config.toml
n_layer = 13
d_model = 160
n_head = 5
n_kv_head = 1
head_dim = 32
d_mlp = 640
vocab_size = 8192
activation = "tanh_gelu"
norm = "rmsnorm"
norm_place = "out"
norm_eps = 1e-05
positions = "rope"
rope_base = 10000.0
rope_fraction = 1.0
qk_norm = true
attn_scale = 0.177
bias = "none"
tie_embeddings = false
parallel_block = false
init = "trunc"
init_std_qkv = 0.0431
init_std_o = 0.00845
init_std_up = 0.0431
init_std_down = 0.00423
init_mimetic = 0.5
optimizer = "laprop"
lr = 0.00204
lr_mult_up = 1.09
beta1 = 0.9
beta2 = 0.98
lr_head = 0.00318
warmup_steps = 409
schedule = "wsd"
decay_fraction = 0.875
decay_shape = "square"
final_lr_fraction = 0.0
batch_tokens = 16384
seq_len = 128
doc_mask = true
train_tokens = 180000000
steps = 10987
dataset = "wikipedia_en"
Each number is 200 + 40 x the weight over the matrix's rms, rounded and kept within 0 to 999. Layers, rows and columns count from 0.

# down: layer 8 MLP down (transposed), 640x160, rms 0.146, rows 169-250, columns 80-119
# up: layer 8 MLP up, 640x160, rms 0.15, rows 170-250, columns 80-119
down169,212,256,162,220,119,194,264,216,274,144,203,224,222,169,189,227,185,200,138,185,213,228,228,190,176,166,109,132,196,192,177,218,206,154,187,219,182,199,261,233
up170,219,200,159,203,176,298,165,180,204,137,157,150,143,135,123,203,194,166,211,183,210,239,182,196,233,182,166,263,147,128,192,170,129,145,193,279,220,160,243,168
down170,229,226,225,194,148,132,223,220,188,189,261,141,240,188,173,191,243,283,181,127,151,184,233,222,207,159,177,265,192,240,186,240,159,213,202,223,236,223,263,174
up171,80,226,140,239,200,233,203,169,169,223,224,229,255,161,150,194,204,194,228,222,162,170,186,205,195,184,171,204,145,259,170,235,103,100,186,243,264,108,223,198
down171,248,198,229,212,239,233,188,245,261,81,131,225,291,219,126,152,185,217,260,273,244,177,170,140,214,175,227,217,215,224,241,128,196,254,205,200,185,257,199,235
up172,89,195,236,279,186,206,193,225,168,231,281,167,226,227,193,143,166,202,166,238,214,191,143,153,183,253,149,187,238,218,271,168,168,135,191,241,274,177,168,181
down172,224,257,222,258,179,243,197,176,141,180,247,183,212,198,199,155,223,251,230,211,281,186,234,128,226,204,180,186,242,202,169,218,185,262,240,216,223,191,124,214
up173,148,236,219,217,247,303,131,206,181,171,275,152,198,165,158,223,200,192,236,218,219,209,136,166,213,270,187,216,215,221,204,176,190,212,177,126,246,177,265,191
down173,131,168,203,172,224,138,264,193,260,282,186,241,131,141,184,263,193,169,228,199,194,191,212,291,215,206,169,229,153,104,297,202,147,218,202,219,222,285,238,182
up174,185,230,199,273,192,187,182,219,155,192,251,171,134,162,109,216,197,179,169,207,250,274,239,165,147,208,224,239,201,174,274,179,246,109,172,187,215,201,204,143
down174,226,171,174,223,230,232,197,204,285,195,146,234,237,180,220,218,215,175,173,225,194,224,224,184,191,177,111,205,257,179,201,200,199,168,141,193,246,223,205,235
up175,168,174,238,204,120,206,175,222,133,156,208,170,299,263,221,132,218,186,201,261,167,257,140,181,160,226,207,184,178,126,186,173,127,219,251,195,202,201,250,116
down175,201,236,269,267,207,184,184,160,250,190,153,246,194,207,65,176,199,228,212,247,202,193,278,198,232,180,169,224,189,218,234,188,207,134,197,195,208,214,265,236
up176,251,186,148,249,178,246,243,176,168,181,262,213,159,244,112,215,122,152,205,231,109,181,185,201,183,265,212,239,180,173,235,182,187,211,199,243,169,164,190,257
down176,152,192,210,198,172,179,196,234,231,245,161,226,286,199,298,184,221,208,156,185,264,188,195,188,158,263,170,160,236,170,194,250,234,189,177,128,158,229,226,186
up177,165,252,216,229,222,176,182,180,208,185,224,176,157,142,195,218,155,236,156,189,281,174,169,180,212,129,109,215,146,150,223,218,171,177,234,231,235,120,238,212
down177,207,263,213,151,228,157,191,256,191,212,211,160,145,115,249,129,241,104,216,218,176,236,174,212,200,235,233,239,186,170,273,233,178,229,196,231,150,259,178,235
up178,150,291,213,170,298,316,202,121,141,149,240,254,183,211,284,197,203,221,233,193,214,237,192,210,210,223,161,203,211,182,250,173,197,193,214,220,196,219,267,188
down178,203,147,249,212,312,158,167,175,154,198,153,240,124,184,254,161,157,234,183,259,191,176,131,219,241,256,162,292,189,259,188,243,170,231,181,172,252,259,161,239
up179,221,254,215,249,197,277,233,137,247,220,204,194,214,173,227,159,144,239,215,249,229,223,218,149,166,250,182,184,182,201,263,220,143,201,220,228,229,150,180,187
down179,200,245,210,189,188,166,256,195,230,215,202,173,227,221,180,258,162,207,223,190,110,232,162,194,237,235,222,217,157,232,222,256,201,145,196,232,202,233,179,217
up180,188,191,227,222,223,205,213,216,196,190,229,195,169,227,230,208,246,229,176,199,258,182,194,220,211,176,158,165,175,237,227,228,195,75,191,156,181,196,185,175
down180,220,181,131,189,191,265,178,263,163,178,156,222,228,258,145,235,177,214,153,103,187,205,188,216,210,222,178,278,217,235,275,220,244,212,266,170,245,180,227,157
up181,173,187,139,140,170,187,194,159,112,186,173,172,149,161,184,193,206,261,229,208,201,170,207,216,176,175,197,160,135,268,224,211,170,168,161,134,239,145,187,167
down181,237,237,185,174,141,189,176,190,129,203,139,251,204,179,242,208,185,219,188,184,207,141,149,209,180,139,194,212,97,129,129,215,183,188,235,209,229,222,236,251
up182,165,181,156,190,176,155,122,206,211,141,229,184,208,176,180,158,298,218,219,221,192,146,198,163,211,165,187,242,58,225,255,207,155,246,170,138,260,155,232,175
down182,131,167,216,234,246,171,176,172,232,263,163,210,220,145,143,277,248,170,249,236,169,202,178,220,238,271,183,233,188,225,214,177,219,220,219,250,139,174,218,186
up183,133,290,195,228,110,153,159,218,229,230,270,224,219,224,289,122,242,230,173,214,179,198,155,188,202,227,144,190,163,218,193,178,230,137,170,237,233,218,237,157
down183,199,184,193,131,183,163,176,198,204,220,241,226,165,287,177,192,187,159,221,231,238,195,190,262,209,221,175,219,198,172,198,225,276,164,199,194,186,159,217,203
up184,189,130,192,145,168,220,268,225,170,177,229,188,184,138,231,199,226,186,153,175,193,188,148,221,180,260,215,205,244,167,273,258,133,225,260,187,185,188,262,141
down184,193,215,155,221,162,190,201,192,258,133,202,193,237,168,257,197,183,169,159,165,144,228,239,148,233,192,232,137,242,211,175,203,146,126,256,125,214,232,211,217
up185,173,135,105,190,157,184,203,170,201,177,165,197,142,228,111,171,205,206,126,302,195,182,196,149,162,223,246,220,162,99,293,212,218,126,219,195,205,166,272,203
down185,151,188,173,158,236,181,214,101,200,171,156,227,234,269,183,200,253,251,134,180,282,207,194,196,230,261,212,183,163,190,232,116,225,205,229,183,291,171,227,142
up186,205,279,221,204,171,199,174,108,176,272,196,235,241,167,148,174,203,266,227,243,165,67,193,165,185,164,210,247,216,214,202,196,244,184,210,223,202,167,233,174
down186,242,198,187,274,197,239,195,113,190,250,137,210,216,219,144,278,177,227,208,175,253,206,244,234,166,134,238,156,220,147,113,177,225,271,208,212,300,194,237,142
up187,196,288,178,155,132,173,217,207,221,236,274,216,207,177,170,182,166,207,188,169,208,206,245,226,209,235,139,240,158,185,165,187,132,234,320,227,157,207,203,176
down187,182,200,176,156,249,284,176,193,258,205,223,204,146,262,205,205,150,187,196,147,296,199,226,261,168,227,252,196,238,149,204,210,271,228,198,204,159,203,196,222
up188,192,208,153,169,191,198,163,262,270,165,259,159,149,229,112,155,190,221,134,207,218,183,234,226,223,233,196,223,153,219,237,235,179,237,135,197,219,218,203,181
down188,145,180,213,196,246,188,243,202,188,234,221,239,224,198,318,168,179,179,204,206,158,156,206,199,136,244,168,236,226,260,156,182,225,221,248,192,169,154,219,228
up189,219,206,207,170,179,263,169,152,182,243,119,204,185,197,215,146,145,201,177,242,224,228,180,215,198,226,241,177,212,186,132,223,187,162,183,123,180,175,214,221
down189,189,184,224,151,237,233,272,251,172,191,246,215,245,263,133,244,190,222,187,174,188,161,220,188,199,218,183,279,159,204,213,182,182,196,219,232,236,239,187,187
up190,218,163,202,165,246,185,224,222,181,209,222,229,124,163,183,165,253,249,188,218,165,188,213,104,190,293,262,191,183,245,171,190,199,198,227,232,209,183,227,138
down190,216,192,186,192,142,171,161,263,161,205,204,139,260,160,261,193,183,191,186,216,218,217,130,205,190,190,176,203,196,149,207,200,200,196,200,194,226,189,140,256
up191,127,193,182,214,128,191,226,191,200,263,104,217,166,191,148,224,224,266,170,208,242,154,240,253,179,223,209,174,192,264,169,152,225,125,165,188,192,176,218,159
down191,206,185,203,200,194,184,174,193,178,197,216,202,274,227,192,223,144,243,194,210,244,222,165,169,165,183,193,228,180,170,180,191,152,221,223,274,215,196,164,230
up192,189,175,186,250,160,203,125,253,257,201,185,246,174,134,230,155,212,217,133,156,187,127,204,201,169,236,203,191,226,149,215,187,213,135,163,219,264,100,169,162
down192,181,256,236,131,202,173,223,182,191,243,246,237,192,95,200,245,251,230,145,287,203,211,292,228,147,191,198,103,237,189,265,164,142,219,200,221,179,216,122,201
up193,138,133,168,213,292,258,205,230,211,186,282,164,186,214,181,193,184,220,216,238,167,168,164,168,160,243,239,219,167,216,259,210,129,201,132,192,164,254,216,197
down193,191,234,249,209,188,207,238,218,178,218,160,220,171,204,205,212,174,284,202,196,245,169,218,201,212,220,151,192,211,228,151,164,195,165,226,174,266,128,193,241
up194,170,205,181,185,171,200,214,204,176,146,193,170,219,178,236,217,264,179,148,192,167,214,216,227,246,166,220,231,168,232,223,199,180,183,222,111,196,214,214,118
down194,231,159,262,247,177,187,182,177,274,156,192,206,207,249,177,142,230,228,219,203,153,188,199,202,182,127,158,210,193,243,128,266,236,87,161,185,205,142,270,115
up195,154,139,152,149,219,236,218,133,174,232,155,176,137,170,163,156,261,211,251,211,222,181,245,158,113,122,239,217,129,253,191,181,208,218,151,159,257,145,192,179
down195,151,191,235,259,241,192,251,152,281,265,215,108,203,203,198,253,241,165,238,246,232,231,200,185,246,229,233,218,247,310,245,182,170,107,128,146,230,210,214,173
up196,108,222,108,195,153,165,268,208,202,241,105,242,189,154,162,149,116,238,238,175,125,192,201,201,215,134,223,213,213,207,137,171,200,248,145,220,223,187,195,201
down196,167,200,233,271,175,172,181,180,207,221,208,117,130,237,225,184,237,174,175,238,261,206,220,229,154,199,215,224,155,219,151,201,212,151,172,237,218,188,190,231
up197,200,245,202,221,164,264,196,142,270,154,216,231,189,161,286,232,248,187,161,195,194,127,176,175,126,203,171,213,195,202,179,227,181,190,190,268,276,188,234,148
down197,169,193,219,222,190,279,120,219,178,177,191,156,188,184,97,253,238,203,238,195,255,280,164,263,178,210,122,175,183,205,259,227,214,98,209,203,228,218,145,147
up198,137,226,197,233,195,134,221,176,176,116,231,203,176,169,243,133,144,231,184,283,192,142,121,139,231,174,209,202,228,171,197,198,244,128,234,209,175,202,152,165
down198,218,177,217,186,192,224,212,153,150,165,214,163,155,220,225,148,188,222,201,228,222,302,190,183,192,217,216,178,247,176,170,230,183,190,226,208,221,207,235,279
up199,244,300,265,151,273,219,156,209,143,237,202,181,214,171,217,208,201,168,233,228,141,235,231,174,162,132,187,179,233,174,258,177,214,251,220,218,242,106,209,153
down199,186,205,164,295,235,170,184,193,247,243,189,146,191,178,162,211,234,186,301,210,188,199,188,289,218,198,186,174,192,263,218,135,229,198,138,198,197,211,199,258
up200,152,198,213,312,205,250,181,209,206,183,206,305,166,232,154,189,190,256,220,174,111,252,188,110,186,204,251,166,191,225,237,222,155,107,271,193,230,140,222,205
down200,238,136,189,216,187,173,169,240,217,233,159,226,230,202,195,256,299,116,148,205,206,205,176,160,172,239,213,242,182,149,175,240,159,257,203,211,198,200,227,238
up201,166,159,185,228,186,210,142,212,177,170,243,247,185,173,130,188,192,214,210,154,102,231,171,131,134,188,222,257,129,152,198,272,193,222,152,158,206,243,272,137
down201,181,243,254,204,217,174,195,268,213,208,250,206,184,123,200,184,223,151,190,173,188,216,245,214,180,238,208,219,231,145,237,215,183,274,189,190,208,256,193,202
up202,182,204,105,323,171,161,118,187,170,177,277,153,262,217,210,183,305,183,222,208,194,198,139,201,207,242,178,199,143,169,190,270,210,262,216,168,216,159,204,204
down202,278,270,234,253,183,202,124,179,166,137,170,211,151,159,191,189,252,254,199,195,199,231,177,141,265,245,215,221,132,205,188,188,176,278,145,175,229,122,248,152
up203,113,171,185,236,215,176,154,132,231,194,264,235,241,210,219,214,222,193,191,235,199,180,183,223,151,216,179,282,262,128,220,204,227,165,164,180,301,133,299,150
down203,193,142,175,240,224,222,186,206,165,217,214,221,109,118,171,188,220,263,189,207,183,263,182,166,148,162,216,172,225,184,213,157,222,251,110,207,140,198,216,267
up204,197,218,212,227,196,183,195,182,270,165,163,138,243,152,151,119,211,195,198,229,146,201,231,152,162,222,216,248,163,192,149,192,210,198,169,173,184,242,158,165
down204,229,136,239,135,209,244,164,180,170,236,209,178,129,188,225,155,235,273,136,163,166,228,204,208,244,255,169,208,249,138,258,222,189,224,162,233,105,227,152,153
up205,164,214,155,202,185,215,193,169,200,232,213,156,230,204,267,207,170,188,189,225,175,174,187,245,193,174,161,197,184,109,191,251,150,123,169,165,143,262,184,168
down205,229,223,174,187,244,176,209,177,170,235,232,176,256,256,184,209,174,254,140,230,187,191,200,199,179,229,216,210,185,196,321,194,244,223,226,218,175,184,275,212
up206,174,194,209,163,202,163,170,203,207,211,187,144,208,126,174,153,169,250,214,242,128,201,205,167,219,206,217,222,106,213,238,136,207,132,224,180,205,247,180,177
down206,305,155,207,226,185,191,210,208,179,194,125,170,209,193,215,181,223,131,186,188,177,187,206,209,190,215,208,234,194,205,209,238,180,191,216,212,262,147,249,201
up207,129,127,169,218,148,359,186,114,105,175,226,214,168,195,243,144,226,282,121,271,199,165,177,177,124,159,147,175,131,235,252,153,224,127,192,175,116,236,181,228
down207,158,193,153,232,241,342,180,181,61,198,135,220,212,199,198,208,226,269,191,279,244,194,277,182,245,141,185,141,162,195,237,129,227,185,252,191,125,197,207,161
up208,160,208,167,218,153,256,126,165,225,252,225,261,255,246,157,202,186,150,244,215,266,219,203,214,186,253,194,188,146,198,200,191,188,176,202,179,211,227,239,111
down208,192,144,188,169,166,249,237,130,183,135,239,229,271,256,167,205,210,273,234,226,135,247,233,168,194,137,235,101,234,204,234,260,191,267,165,152,286,181,182,192
up209,149,243,204,234,218,181,212,163,131,231,274,188,251,140,179,200,249,181,210,259,159,139,199,148,156,180,178,215,132,241,152,139,246,166,237,180,126,173,230,183
down209,177,232,213,169,194,231,186,181,263,288,220,175,226,220,154,223,256,230,224,254,206,198,193,221,206,180,220,156,186,306,144,72,190,234,209,227,195,213,180,181
up210,133,327,179,207,196,266,179,66,206,216,233,229,197,285,267,175,193,186,204,234,175,191,137,231,186,201,201,242,159,239,194,231,165,136,268,301,193,157,262,233
down210,179,206,161,153,242,191,165,201,157,151,231,245,128,149,159,171,187,200,209,220,189,238,238,163,170,193,115,151,247,132,135,147,177,179,198,162,186,216,217,119
up211,145,219,149,245,155,184,138,217,262,167,230,165,173,206,175,185,199,229,266,243,177,215,173,206,191,151,194,253,212,231,258,251,170,175,270,225,203,173,179,208
down211,177,197,189,218,284,180,145,159,128,238,170,194,182,227,164,152,288,251,150,208,156,199,229,192,205,258,189,227,178,204,196,242,221,125,192,181,230,231,193,201
up212,89,196,203,237,156,280,211,170,156,197,217,190,230,185,212,196,178,204,235,241,233,194,113,184,272,207,153,207,244,238,230,265,195,164,137,197,257,176,186,134
down212,264,204,198,182,174,226,203,216,195,189,204,182,203,181,157,221,242,196,145,184,280,196,212,176,233,156,206,180,237,157,170,84,222,240,161,145,183,220,222,262
up213,160,176,116,258,325,230,166,206,241,169,180,164,214,215,251,229,225,193,294,213,161,175,213,184,251,203,248,220,138,147,223,254,166,175,202,216,193,203,203,182
down213,151,213,158,206,258,244,165,186,167,239,185,146,202,230,197,194,199,229,170,179,199,195,143,247,173,212,243,175,170,214,190,192,202,183,255,179,185,190,161,255
up214,124,227,191,180,200,192,168,166,185,124,218,157,174,191,238,222,214,179,167,215,263,216,230,190,155,228,168,206,208,188,213,181,228,214,164,158,234,249,230,107
down214,158,156,307,269,117,173,211,252,230,345,187,133,186,164,189,215,212,237,251,198,150,245,142,170,205,152,185,183,202,219,238,229,201,248,318,174,192,170,269,241
up215,175,218,176,233,230,197,218,135,171,215,174,189,226,240,213,225,94,209,205,140,317,163,160,165,216,223,218,208,176,265,158,239,223,173,180,205,198,164,181,162
down215,198,184,201,226,280,153,221,220,193,188,294,248,233,206,148,221,190,248,159,193,218,251,235,210,207,237,133,313,185,164,218,244,149,206,215,230,191,267,214,274
up216,224,190,110,202,233,196,194,179,237,272,195,123,169,125,285,252,182,223,224,290,226,178,188,186,206,239,131,222,222,209,230,227,219,195,216,209,203,208,193,165
down216,207,199,159,228,216,165,245,236,189,229,207,189,218,182,179,138,229,220,180,131,229,198,153,213,130,249,209,202,219,240,255,222,197,188,208,192,175,236,226,220
up217,113,279,158,170,265,169,186,145,211,173,229,263,196,177,158,181,218,186,200,222,165,178,212,181,164,174,250,248,210,175,166,208,172,253,156,205,221,235,209,190
down217,261,147,274,210,215,202,122,242,229,198,136,186,280,181,220,252,160,203,231,219,212,154,200,213,202,290,222,184,174,181,282,168,174,200,227,199,174,182,172,50
up218,237,197,214,160,214,243,170,192,205,159,206,156,141,201,145,187,238,172,167,214,207,168,146,167,182,186,184,215,268,197,210,216,158,183,186,180,193,107,206,169
down218,156,222,221,203,173,174,238,201,128,187,159,221,240,197,195,234,197,196,195,168,210,198,181,199,171,155,222,197,238,180,219,177,201,205,213,216,193,217,193,175
up219,169,197,207,163,218,181,228,172,136,166,320,162,272,237,185,144,223,203,260,225,207,253,204,110,209,238,128,240,185,146,180,103,154,189,282,126,167,209,161,209
down219,176,190,143,276,233,181,240,105,214,195,158,261,249,194,247,260,160,111,187,226,148,141,176,245,206,195,177,227,211,219,194,189,124,190,146,196,226,213,202,118
up220,118,269,215,167,220,257,65,224,254,200,157,143,178,223,210,211,178,270,159,147,215,218,228,212,196,277,180,141,199,210,204,182,104,109,131,201,203,164,234,163
down220,271,184,158,187,288,183,239,154,190,227,193,208,142,232,174,166,201,176,187,267,126,205,224,201,179,241,224,246,174,318,259,208,226,156,156,169,231,169,272,179
up221,156,214,233,274,221,191,203,154,253,191,238,216,199,238,169,217,182,135,211,230,112,163,245,169,109,176,219,243,221,248,232,219,198,140,182,198,221,231,207,180
down221,201,186,230,212,178,133,229,139,228,208,164,199,218,164,271,170,210,200,192,127,163,167,231,242,252,233,200,175,205,246,201,178,226,244,184,221,214,193,230,224
up222,174,232,176,223,142,212,156,173,222,197,204,237,155,222,149,189,260,201,195,208,186,116,213,196,160,230,199,164,159,158,201,181,231,176,247,235,194,194,212,122
down222,192,182,218,176,236,207,208,200,226,227,152,246,198,193,163,212,147,196,231,215,244,184,237,255,236,190,189,189,191,219,183,174,231,211,169,216,152,220,194,248
up223,159,173,243,258,139,234,223,238,192,86,251,213,209,206,202,212,251,222,207,271,186,173,213,136,249,147,191,182,203,219,182,161,132,173,253,160,139,171,230,163
down223,211,207,194,155,229,162,169,186,157,245,176,187,218,150,148,255,174,228,262,230,196,159,199,170,131,197,207,293,208,175,213,200,265,180,183,269,196,217,187,264
up224,194,245,197,236,191,266,178,155,183,226,269,206,222,203,166,226,201,140,219,232,208,159,224,176,186,238,184,168,190,255,249,139,194,209,236,199,274,163,193,219
down224,178,221,215,212,223,157,228,251,197,170,182,235,268,249,190,247,246,151,224,182,139,234,213,281,182,143,255,221,201,271,230,196,216,169,193,184,171,202,185,192
up225,216,165,163,184,293,159,238,223,141,259,196,183,180,203,167,176,253,115,229,170,280,209,180,160,166,204,169,204,89,242,223,142,169,184,195,223,194,201,211,172
down225,203,195,177,157,139,223,205,185,262,156,143,215,269,213,283,166,255,272,167,262,201,273,91,186,214,148,179,204,250,244,201,103,252,177,160,220,243,189,167,174
up226,222,107,164,179,261,195,114,175,142,177,224,180,208,273,169,219,243,129,226,121,204,229,140,203,145,311,157,215,219,229,198,189,185,195,201,195,186,178,244,202
down226,248,148,193,190,255,188,213,196,223,190,161,225,208,160,187,142,160,197,228,228,217,173,277,163,196,203,200,284,199,230,280,223,207,115,149,282,197,252,152,241
up227,163,194,183,256,183,265,203,223,209,190,201,247,191,226,240,106,145,224,266,241,244,157,192,173,176,276,210,270,192,243,198,185,184,183,178,95,241,163,237,201
down227,203,245,237,175,191,217,245,189,189,176,164,112,235,203,191,274,280,173,210,167,276,223,239,178,174,241,122,180,155,188,173,205,184,229,207,241,196,248,193,192
up228,184,161,223,165,158,214,163,212,193,229,198,119,252,168,208,225,201,207,235,204,267,192,256,225,142,267,169,163,191,196,196,214,144,210,192,189,245,203,232,199
down228,172,259,216,143,184,228,185,210,148,172,168,210,206,182,145,213,193,211,190,113,215,234,189,213,182,204,124,235,210,201,208,181,159,173,266,185,260,243,260,217
up229,178,220,233,272,201,200,203,222,192,169,255,189,311,192,138,146,173,182,203,188,161,252,155,133,222,238,145,220,206,237,181,206,129,205,237,172,123,247,217,216
down229,216,159,234,199,223,219,187,211,202,157,224,231,183,252,158,150,158,190,188,197,165,148,198,267,183,264,266,229,230,131,224,244,279,165,149,255,183,195,148,196
up230,200,149,202,201,193,236,213,152,210,99,243,162,212,211,187,210,154,215,157,186,244,272,166,117,174,231,215,265,148,230,212,204,162,179,286,87,209,226,134,176
down230,279,176,185,187,204,117,213,172,128,273,118,242,230,236,193,139,245,168,203,230,143,162,230,220,156,202,186,227,183,195,150,199,207,250,167,179,251,235,234,207
up231,151,240,223,251,182,218,197,187,210,184,223,183,160,159,222,151,133,170,143,215,237,163,201,183,229,210,176,234,204,254,196,195,101,166,229,133,266,152,202,211
down231,284,185,213,218,211,181,254,197,177,247,216,192,220,233,188,233,191,270,208,168,132,205,187,182,266,232,71,132,251,249,210,156,262,183,261,228,199,282,176,219
up232,125,189,263,240,231,216,225,178,206,146,238,207,122,188,233,254,210,153,260,256,179,236,160,147,166,147,184,254,237,224,278,292,158,164,220,223,153,192,180,126
down232,184,155,124,208,277,173,161,167,202,120,196,277,197,210,204,218,156,250,260,148,144,211,171,129,205,240,168,306,172,164,234,310,222,134,235,151,224,207,302,178
up233,201,197,160,257,228,189,153,178,220,192,218,206,172,147,272,160,206,210,201,187,270,222,137,193,255,130,206,215,153,253,223,141,186,192,254,175,194,162,207,207
down233,278,205,150,206,193,188,177,229,192,248,154,261,209,141,236,227,169,188,156,178,135,263,249,166,166,218,140,212,230,236,236,206,248,201,171,237,196,250,276,153
up234,160,174,224,222,197,144,152,195,132,171,250,192,233,203,236,200,153,238,173,227,229,224,192,137,229,258,183,191,169,220,209,188,175,237,143,202,200,197,172,167
down234,176,158,129,160,210,304,254,232,190,201,215,173,260,221,128,177,150,260,161,254,224,142,186,190,136,98,196,166,174,208,232,231,210,250,204,201,168,191,226,237
up235,219,198,161,160,202,223,170,231,197,174,183,207,185,190,219,112,256,175,197,167,174,222,197,123,118,265,162,195,246,234,226,207,268,191,193,243,212,185,218,198
down235,200,225,198,138,150,186,259,238,278,206,158,222,212,207,248,182,221,214,186,205,260,205,173,244,172,179,218,262,219,123,241,200,164,169,111,110,260,268,252,229
up236,179,228,277,91,248,191,164,137,244,232,177,228,184,195,255,200,144,281,185,218,216,186,208,259,191,186,181,164,179,235,257,177,150,218,187,239,186,210,185,175
down236,238,237,58,252,241,191,160,221,197,235,182,230,208,195,286,184,221,170,169,207,237,204,192,91,218,149,250,242,185,200,177,164,211,202,317,193,191,187,255,205
up237,184,199,229,181,169,255,234,150,74,218,184,212,210,209,272,97,176,166,181,198,123,198,126,221,124,107,249,160,176,183,296,186,236,212,173,215,120,176,232,206
down237,169,157,233,181,157,260,198,145,163,226,156,183,214,145,202,184,178,222,178,246,204,149,257,95,233,167,177,174,260,236,199,133,208,246,157,163,156,153,236,202
up238,159,178,228,237,185,259,230,175,225,208,287,218,222,184,196,213,149,151,237,134,176,246,130,200,191,155,142,241,208,130,199,183,208,216,208,151,215,98,150,181
down238,201,170,253,254,221,166,186,158,198,202,186,225,187,263,171,200,174,181,259,204,222,230,202,221,154,205,184,271,196,176,191,178,195,190,166,139,192,208,162,203
up239,159,255,182,179,209,176,164,181,213,192,260,258,225,223,269,162,264,245,207,180,193,151,188,157,196,269,218,210,192,150,202,218,157,201,151,222,160,197,197,147
down239,186,189,210,172,179,202,212,138,242,236,219,246,193,236,189,164,202,214,202,237,190,171,197,249,276,227,240,180,189,203,223,166,265,215,196,276,214,203,218,268
up240,196,176,111,228,217,194,175,166,155,184,239,280,192,133,215,230,194,259,209,222,231,182,160,171,144,170,184,223,241,85,222,219,246,162,180,198,225,203,197,176
down240,315,235,255,227,210,250,172,156,268,229,206,178,230,242,196,170,205,212,250,174,171,273,198,284,179,195,94,134,297,181,232,208,232,187,205,196,133,163,178,239
up241,215,186,239,193,169,175,182,184,193,174,240,136,224,235,187,173,132,185,165,272,150,224,236,280,198,164,182,160,216,187,199,179,193,216,95,197,263,164,154,197
down241,198,202,222,204,205,156,252,179,146,160,175,166,262,247,236,225,168,231,186,195,264,175,212,193,175,202,193,224,179,180,185,239,209,235,229,202,241,216,213,259
up242,174,180,178,243,218,139,160,143,214,195,187,148,246,229,205,230,169,201,181,219,254,250,226,144,161,203,183,187,179,225,253,192,178,148,250,148,132,194,145,193
down242,200,249,194,173,230,220,202,229,125,185,222,176,268,206,276,230,210,258,191,210,237,210,168,144,230,162,200,185,202,215,191,154,174,198,180,187,231,190,211,216
up243,190,203,221,174,145,192,182,170,215,174,261,153,194,200,165,217,242,248,199,238,202,243,176,219,151,231,222,121,226,273,266,202,177,165,193,253,205,153,166,200
down243,291,240,222,203,195,277,147,183,186,137,225,213,178,203,140,241,152,267,171,164,236,288,291,176,205,232,190,191,133,232,194,190,193,204,215,184,180,87,192,198
up244,163,201,190,244,172,166,213,230,268,161,206,132,178,199,213,259,256,148,249,187,170,260,232,146,186,203,210,208,237,184,185,274,246,215,260,163,180,118,151,142
down244,224,205,146,196,275,193,157,197,158,239,188,218,212,225,195,238,200,264,162,182,214,203,169,161,281,216,246,213,201,200,196,209,213,187,186,152,186,216,228,271
up245,181,214,156,275,261,169,143,157,165,159,234,217,243,173,257,224,231,220,253,222,205,162,223,223,123,203,219,232,176,162,314,144,121,152,180,219,235,222,236,220
down245,168,166,165,186,236,280,184,153,182,214,180,201,219,213,253,231,255,208,190,241,238,212,197,166,189,188,170,145,145,189,169,113,184,189,150,216,193,223,252,189
up246,223,231,112,143,152,157,156,220,180,169,185,186,173,172,120,190,125,181,177,212,241,215,252,149,185,222,177,222,235,247,227,219,179,220,177,232,179,183,216,198
down246,224,220,195,190,191,209,207,171,169,214,193,193,239,173,202,179,198,219,245,237,197,160,187,203,179,192,148,253,193,208,205,247,209,189,145,243,162,197,193,200
up247,175,187,200,180,228,178,205,168,177,179,177,167,212,191,178,200,149,235,248,172,276,207,154,196,229,214,131,179,156,192,275,222,174,220,240,160,184,87,218,220
down247,233,259,198,224,196,182,219,222,244,182,225,195,179,271,187,163,191,255,183,193,171,201,228,150,213,170,251,249,180,200,243,203,221,236,200,208,214,236,175,212
up248,185,194,214,148,186,309,233,156,201,213,216,169,221,257,261,183,230,204,216,226,211,220,205,133,149,191,196,162,187,193,233,229,174,257,264,233,198,158,203,214
down248,218,233,265,192,215,141,222,247,240,254,191,170,176,154,156,233,217,221,218,113,207,231,208,329,237,209,190,188,174,230,172,183,211,226,198,160,213,202,217,248
up249,220,167,181,320,231,113,190,176,123,162,189,148,183,137,186,174,209,193,212,188,231,155,165,258,162,210,164,241,146,167,237,175,224,142,111,111,238,199,191,157
down249,176,143,199,251,208,224,170,143,197,218,245,198,159,257,250,206,178,170,169,287,172,195,184,129,233,163,199,243,151,268,151,130,222,148,237,178,240,162,146,260
up250,222,209,102,217,243,145,254,181,203,193,234,163,219,174,160,134,229,189,230,200,245,154,232,172,181,240,232,233,107,138,195,187,182,230,230,163,192,161,179,177
down250,164,186,204,188,160,162,206,242,212,179,169,238,245,188,215,211,194,199,236,116,141,189,183,175,182,223,188,230,234,166,228,183,174,190,209,184,205,237,212,202